config.yaml
n_layer: 11
d_mlp: 320
qk_norm: false
init: "normal"
init_std_o: 0.00901
init_std_up: 0.0423
lr: 0.00718
lr_mult_down: 1.5
grad_clip: 1.0
final_lr_fraction: 0.0
train_tokens: 89130000
steps: 5721
dataset: "wikipedia_en"
Each number is 500 + 50 x the weight over its row's rms, rounded and kept within 0 to 999. Layers, rows and columns count from 0. Numbers have three digits each. The size before them is the row's rms in percent of the matrix's.

# layer 2 MLP down (transposed), 320x128, rms 0.0519, rows 35-68, columns 0-63
138:645623493475392544471409485573500475534532504558613485459588522537505513530486596495595505480501522496543525584534533529526472501529542545488466529559498544461530519503473528470520428425440517
081:417486496478540489584485529513524480402453550479401577568424515474421431513529479513481537412577524472572530489562463531475523500404500412445461509467551526501556423571561507433421491503418543
105:538561468576568475527508513518535527503526479511519517408416520473552430454590479420451571460487488456502376436517513529499549564551511488493466433477522427491544519550535390555469486577493470
087:487449458498567508436540577639514478513586492456572493448453458578477505438511447431518504584589487469547598541435552516539463580438493503540494504502494508609524436509475542524529504474541544
106:463493486478494499519483481440515471576414550424513465478466516509465458517509521467493538456475515487465508485404501458560495446604542478381530481544536401519497473471593556570547538449555490
104:572640563512501526423507491523466434517534533557505469503495487417475475428460470444438514390548472589482513538616436422560507572577498478539446496454535463424618469491479481497527539496541477
119:581436457572467522566578538597450500516416478523439477491484567513501479519503553502512537424488490407437448514462595518470442475455508499446562528419488522375483460549560418438484581529545543
110:549470418506506496503540477439487507442574559503461429514516499460441484440503557446439520504558409594529499498428518485557545474404445484478487463412472424475376481433501495407545493458484530
095:549541503519567527474547515483423506510543611423444556477405468530464549460439487450435490492471563606484483389481576504494575500549473448494517478497477444369485455530440552507569554564497478
047:506502452548503554440494482478475467428546494523499486472442553473544573375533586549496449511499571536481589521467483418572443511469472403511465431449456466586433441511605583499511560545488441
079:488508497525462456463442467487425413521506514483454487536558474472457483427534496496569455530510487491537650531535539520466512459478496579536574530576579482572483621501462496527537649461476509
113:516560472555498544466462477552489516522542560457542489520424523496609535514512542512519466477489428433508430418435439489458530535495434447526406586437456539619487455518546493479402489503519523
084:468401482408506524446440431537529535494490589509516415499474494471453468470432554531471541478439528456544530481505485497545472610559421614567546478546459467466443542478587474575387515425392475
074:509490508433568563496430505536505511522512508434469508507538510529504495507476473526479558536463530514513468513460585546482556471534480411564445445474658487437378483489537466492530514434492540
126:614596534560647507325483425451513553478515469487497453561441507402508466518446443578512485511439491547487512592496475551540483503473469516469394442527500525570534506525591526497570519461522545
104:566578496508535541489630481477549433434563535430493507499490489520458555496500449463487521418492556517432409569591472446482506469473478398477535452415560533429480476458486515485543593508454468
092:503494548490518649586528507536527480499454442490511559506486520471607457529521536551553491546536555466561590501476598461598554591605488517482452417550490550477445532498547583402459484479434464
096:515525572434475543558447488409503481553464538578590471578503487492421426376494518479498456475510399442483568495422580513514545587401492530491550519563526525426563467526503425560486499535607530
100:459465487511471538398518535564532409478450519536484452542545490545512555525478471571417590493553442507544499390487489576504510545395482510568523459533558465571499412536500488471442528494458513
104:560523505581495527488516493477499382477506414422467489539480494454428508538464533605456472595383414494480496540475424507615429427463499458486517514467510502576431516569518510528511515546559546
094:459595505521474508493533443538543501483499446393514537412559501544502591533413472470543495497565470572455532536594527494441486427580419529431514449493488523498428535386597404521511473507542582
090:512386539530485367479530502490569521482449464529549455551570521511466542540491388483515522410465510512549499557516455509492498543561481536520596522481528475486489437472486468420482503496521470
083:491445651497522395457511521486555372480465500561516494487473460509447504476441573526556380504528477492524440517503402543521491417472596449462482434553568509512532467517409480548450469504547463
100:537522499590551439598506552526499475504425543520575427522447548441506492513471449483579537505515462470585630517424524524501482533510504505460573463525597535522463497405490572442464495541508414
093:478501575523503574551454498578463479508483432447548553539493483499400603430547548555520511573499524479494621453501470459556503514500538521588635576530555557542516567455480527513468484581461429
112:535501477397528562391473579509516493473591475604423424510507398555511507478471512499500510568494490552561545522535482487515488530582500442505557482493520508591502436593505506423463501491609406
099:540479441529587485636504520517500535508418539516565505509510557494476435477533531491507509486401556512549560467633587456457486487508589576507390564539505489464422523527489343445522494488494524
095:488490547488364485409487550434461604441581482582483514630488591550468481545515520530472524408551505544537536488433509509474526461457532453450632451402555546551496536351446514569508420472489440
133:594580533510416529575459476574611533577469480486557442541435564472555480487424498502487503466495431524501552508441561489493529464546550544571468520542529454500352570461526598571461510452460513
088:571564460535562509477513428438431469444512592432555462520472549504501459510508460501467512523524516566524441512506540522408547472501460507537528436455533535514461445535459481397532514456484484
114:594494478593512450545442392398446453467484481385530460555539548447456489543566505484427451497606351498467396517478481516496470520507445448506514485549473474452471509427493517476506488483568467
108:528491484530517555526506519500423504620556407594559445482488440448414577457520482471492537428500457534469440519498465477462482457530468450535601441489537466460377537581459478484546431426559515
098:626549469512491477515606470473538491459462420499527443529531396509446524498521489548477449492512575498500484478529490489560524453520399449503563570411487450433494541441462451465472543500502619
106:502558415520493451496419465441511437482537460458440484501552500467501475577517556502491453547504483464579544434368525440487488460562487421570545500535476472512441462498531566413557531496489503
# layer 2 MLP gate, 320x128, rms 0.0637, rows 36-68, columns 0-63
080:500498502450451464545495516487587411458517533459494517526449528525538605428498495547503587527511525481483526567466379557530580535444524430520365460509559581450457474449475510414482517564514531
084:550605557577482478570478502532520447503558664473541526489580379475562528501499460498515445549505480524457481569575555506534455426436467499453506427550507427498549611522542539485487523497492513
087:492455500518544448501484552491463551509538498489508489509431474418490571422492432474384534526568362513438478499506547577463479492468494508514474525510485512548511506560490444474514455498465569
116:501529531480511499574549503536460542497589501490432628484446523466485486503436508441440515511414609530442459443461400539551508580435523599597566479515544459450528553532501491458490408425575570
104:473431453505536509467383482484559537441502504456483514530491415545456559602522434421454472542480536524401502502479549551455511454449493480513506489379531528578402484433550494562536519481509490
117:556483538458434463578557442545416574468432537470555395481478576560468542544443472451510471527433495513557455523550532454498397466524484516543561529509488591471592428586503418443489535493414570
105:545609568506463554462519555388513469529591592460487498494498555507555567478542436545488550559487497518548448489479445477533483475483512458556539515496562544455488458503555493600418445474554543
101:570543516491384455506441504446459507505488511522496478499402522561460492457484600466509601582568414543468596505484496466593464506530502494464509477578510466412459532573446470583483478498399529
051:509496513508482519475522485510454452490493439416482432439565474514571475531504499513592470505396640480513605546571489453498553552448462458473479465495480495483655508574491490479459508503499528
075:518537482431450446452511502475506465572513561562546476421540457523557517518509441478446417534478522530496596513530598349500499490402537524450487484489520496478473504597537462512574513565545503
102:507587500530470582490445458536448491470553558524517497428554491519498500474587498473467451496486434567442508495521462509545588448535488447499466448409467522554512537547484469503463471392526476
082:452397434568534613525351432575433514511520474468534478422510497610598590378514477554499498477539493580563467415504472523516477461522474481468467474491553503447567577481574505473482451478448582
077:489501464524491547457447470545388550449542468432535523411550567497445514508382447505578499438499418473484524495497462612539529426596601491480510437524594502543451470551465518431548463422470535
118:433535417447568497506479485455514482467517536433538550481436519429557501503474458382514439486527468537502436494464525483482534536402544524443439429382519455482461497490418516522510487484425496
113:435529542532495493508531508498418432508530522464462462520573586477369533464374482526475528469572443528527502538480514536577572626482476613455448506499436485568449519484544532476585521483498417
094:512451486534578467474508398496512466563465480517481569442504526474426526451470498444509545492567474445428386521453579609445524524490488550460458545543532446622433385500426508502572595504539495
101:401578492448475450515482595476385492500496411490461499534548495419570583423407495441536534519651610562599498406511470575445491530522491540497490631481546421532522563503562464582555508490464499
096:410459532447556538558619560496489499559531471494496467520477571468494538451542493521548560416548492444541520511506559471408512502521505462535429483426560487432565483511510521390554503406558562
095:463530451538549519473527496425480391462617529392491441530482526499548589564438561492570523492462475488406466536551370459401469521517559551588521522507442536535533484384427526435481492533500407
090:502474472496472499456542460529557552552540495534458529505506465446508499473516512495596430457526480541525452501533487438476542506481393498556454472516500434469400457476543477500441477565488625
092:542460478535533498515510541538506566508529488449605448500397542506514581597495466571428569537466456527553607537483480557485524447463445552487355457504484469505516544476469527483520527526540447
089:590472471518499556516491428533517610517471520419419447460450508475516412481525479449507555489507486451487526423490582485536471451474486443485537451504454507512509518532611621404485543463427445
094:461551551521481552459452548546523453457511544381506447510406499473511452484492402454526420545534519481522509574435473444490425543571525483506522504524522472574510455500466413400616484503534441
087:521567487466526514461424454420465527537388572442542461436537492494592577533538502512419556449576487544448475460401539459536529484492447606471490503439534460489523461461473585476541478490453450
115:451501506477529471376514581386512532556625487544526418522479429458499512502481452487512554487581510584531478519602521510516482573560439521564475468467562546531558470498525490461515468568609538
104:433554496501590459449480555498518495467508526452498581477485426547503512434482469571505468412519464485510535485446569458470532492429455475576560482487417401533577438463451534495550458478495489
095:498444527493403455530546468453474478495472449583471546473513520499476557492552481532514475484493414455533515488536475497428452536582460603466511515567469459566560500396445437548461491492386413
119:493447568471474458563586514571459501568517469482499459481467456489462531381539429495443516487435520552409560418488549481450468561553494467518510536551512489501523583571556602521409520525490464
090:477469530520503496499571531548496464596580437472430554526463553482549447504457441532491545491435474515472513505437584526571535504508483443514524586569370441374543467453445489536509524519449474
124:460578480465472466455436479506544593582561560405438531469506436619513497540517482551486486449577530462549507556537477454438524504501484594418447500534510473409665477485466460442506520612472467
106:507522458424454442531464410511555505503455561534453569595480423530525387538479432448385488534508536544514563482543481576457452480502507525387491515517507469509528457580423470444385578500546529
101:492577519387393472389501461460565562530541545441504498525482536486556534480431512373460515580388554522535491480464476468551461565471515440488520487554456530644497477464436484473551474493602490
108:493580515515486524520484518511463448420533454477439487539464419515550463505448506516491532568406499483477482559540477577481542497496515511453491440459517486452507593406558501559481376476466480
# layer 2 MLP up, 320x128, rms 0.0623, rows 36-68, columns 0-63
085:496506449450479459541508514499473422502403503482421418601434496457527485518534620504472515565491533513616508634564534594528590544438548460469539441478408524514486516516552457470469533499550568
086:424509479462542554451508434556425517497467375457515522500407561474470543419529485504479487391561522447485517464460500480497549519473593509393479500441515554439533427505508447498441487501565439
091:453445491605558543569518491495551472419487465480489440488494503507562448568508501426565509515440586430550557432456443416537473540402462481473454588474507465581613538537457575534517563469602516
109:513465442508560508420449475503489466557505560504491438529496465484373492500457524500408518485448555518513504491487483521495490513494583536499528374494534418505492587504505517514584413471649483
110:558507546416622435512577518502537408429507536533461456481535505426597436555451476461481423345536482533503519540619494500493551466545463507467439512504457514497497507426404473497486470526457504
112:551574565458433482527548449508392578517446532434543412489546544539507521566457480492472448522455478543567450499542531441493399499504501502577535538488513587437616444537483388423518510563403553
130:547523545442485513524515452597508509525494445520576530480437534565463472475393491473509447488515549435519547508501584510421477572562495539473509550544536489466544537490395393473539575521557500
126:418449517511453503500433530519608518480462478558527481498541449423489425515599510548521528455469500445533529543490497502447454554438494579521538493472529546619563508441535509427471473429579487
052:488570574529548487549438635504507506540533519601551515513528443456506555522495470557531515521539390558568346533469507504475472536565480567506501520475403583568374456454560422403569554560453459
077:552481412430498470455551484469521481520465514549564514453518449450444497476529453470439520519450429568507570512528535507536584504423435531552488468518514484508550414536574478586590533594479524
098:469528548493510540514493510531420489492546552585491477426547578454548541450537488570436446554452432548556526467503514517465565476536423568547434518529388536530504528533515468487515485397547488
082:510526556570563496567476547473497422498453538488526431464458573458485460465542544488456406494537555469508539426431520473523476520535483447559453545537475600482476495582528526470485492520494572
063:527454522450518412524534553504546540576452492522555504576447478446490496484582497495521560531491620555494421550437546409496513555482445442528492433455454489434467585536536498616478564515524451
114:497472571484490531460513496502481541526522463586482441513498473536431501518560459555496588506455503495489594436486549475470501457518473469495438480600549571553535437489597488414546585576510519
108:497470445441527500500596540454521454472513430510545534400502484494521585488537446512527462549413569532491477457493459491447445394578509353485519456433525574502549485480465474572472482562506519
094:436460570510606416493448466534496507471377516444452499496552490459489506478458493492437482492547545611538496557449511619470520464569457514555414601522524459523503520526440447563650589457557426
090:420601518438445473471478526503434520472438427500470537638519466471583502463423536498623544525615578510603556378547510597458502523529507598495518599465555427459488576526521487534497528463493509
100:462516578466413504519484433566415428555474520537444397570453510472493487535532514443424484534498524504561510366560580622503468499622469462594436511508506440589550394438500436441459533438567464
101:470432431526626470552500515493522463458468485425527495529560474451413513557462483548476434518499568563496661558483490536485536523585550585549459512525552472512528513527562421485574495455515556
094:488593535410605535506458450413515495548495490463463395470573554597560483562456459559444528583550424502458506480401490545484512497555485521441550492401475527577537436500450487547570495508473438
092:502417554441578463507527442525489515543436503466559479507471548549402590565527539496412537459580509502451495579537398493517514517518491457473541514475523480506578557543523491511496507486557479
081:546500434473530497558488450552566515577464573530344492389507566499477491433474534505448471527522471478608506442505541506539567466461531516517470433470526506475538388473536531460516551513477441
101:489531460534470508468523496406543384446515467520538603596425540508593473529490508489534564514555438472644484436517422452529515492537421515491572501546560515495500451495496463525523474599587478
091:550483484510580545562376385484437503603434577463546498525585499526477439442514500474394515444444456539510495416385536492452525508521505499531418581506481492421488531475521445457490459548517456
117:464476469472574481570522474474477463577456459516458519483426565506496557562517455519495457554546491442478536528513444383497569507492529453578465498491483515575500582482540481513464444371510504
102:527547405505641530466541521495503511484477462479478581418542509527464466455496576450507499495471462518504582529550533356476464510455538565557514596508404456488462433417459484570479618523513407
091:549406540570341559467571458437465527415563488608434524432548515507504490465542439561501431534446363553478561474587439523477500520515473540503567415525421472492480502409478417553468463467430489
118:531511484428494387537505507410433567525449453572559509527418483534566528491491480458440537479422457447451588472406512491495415570559487439496550505518580508543528472486532545524478487514472515
090:553523530508516555494436467538562486415416493581434472468511433533560499414570534490526450512486543485536521415483478453468525517483470607406459466514674563506487560545490552438443534510573480
124:503486457586496517484527500446521478523615512507581497492577511547578478538486476520459500500592441478513473495564514437420519429513539423488528482579465508517546452540535482508548472471561372
107:508518615536453561428525486580501459481463495500488545482518498472512477506608537475535590429482455519433434544500420510520524507594447518469538467576492536581492454492504531559568522496497482
100:551438540510507448434469469503538486505544438530559450518519512453597547510503371502497361550408465508487530552528487519467402434569604516447501476417530420419476595506483447494434437435541446
107:454497494516606365444443476535516504555511578484510463492499568514509559614470539451533473466493574491489559522450501453479441538594544593544503562402424496512458518451486526487489448566544544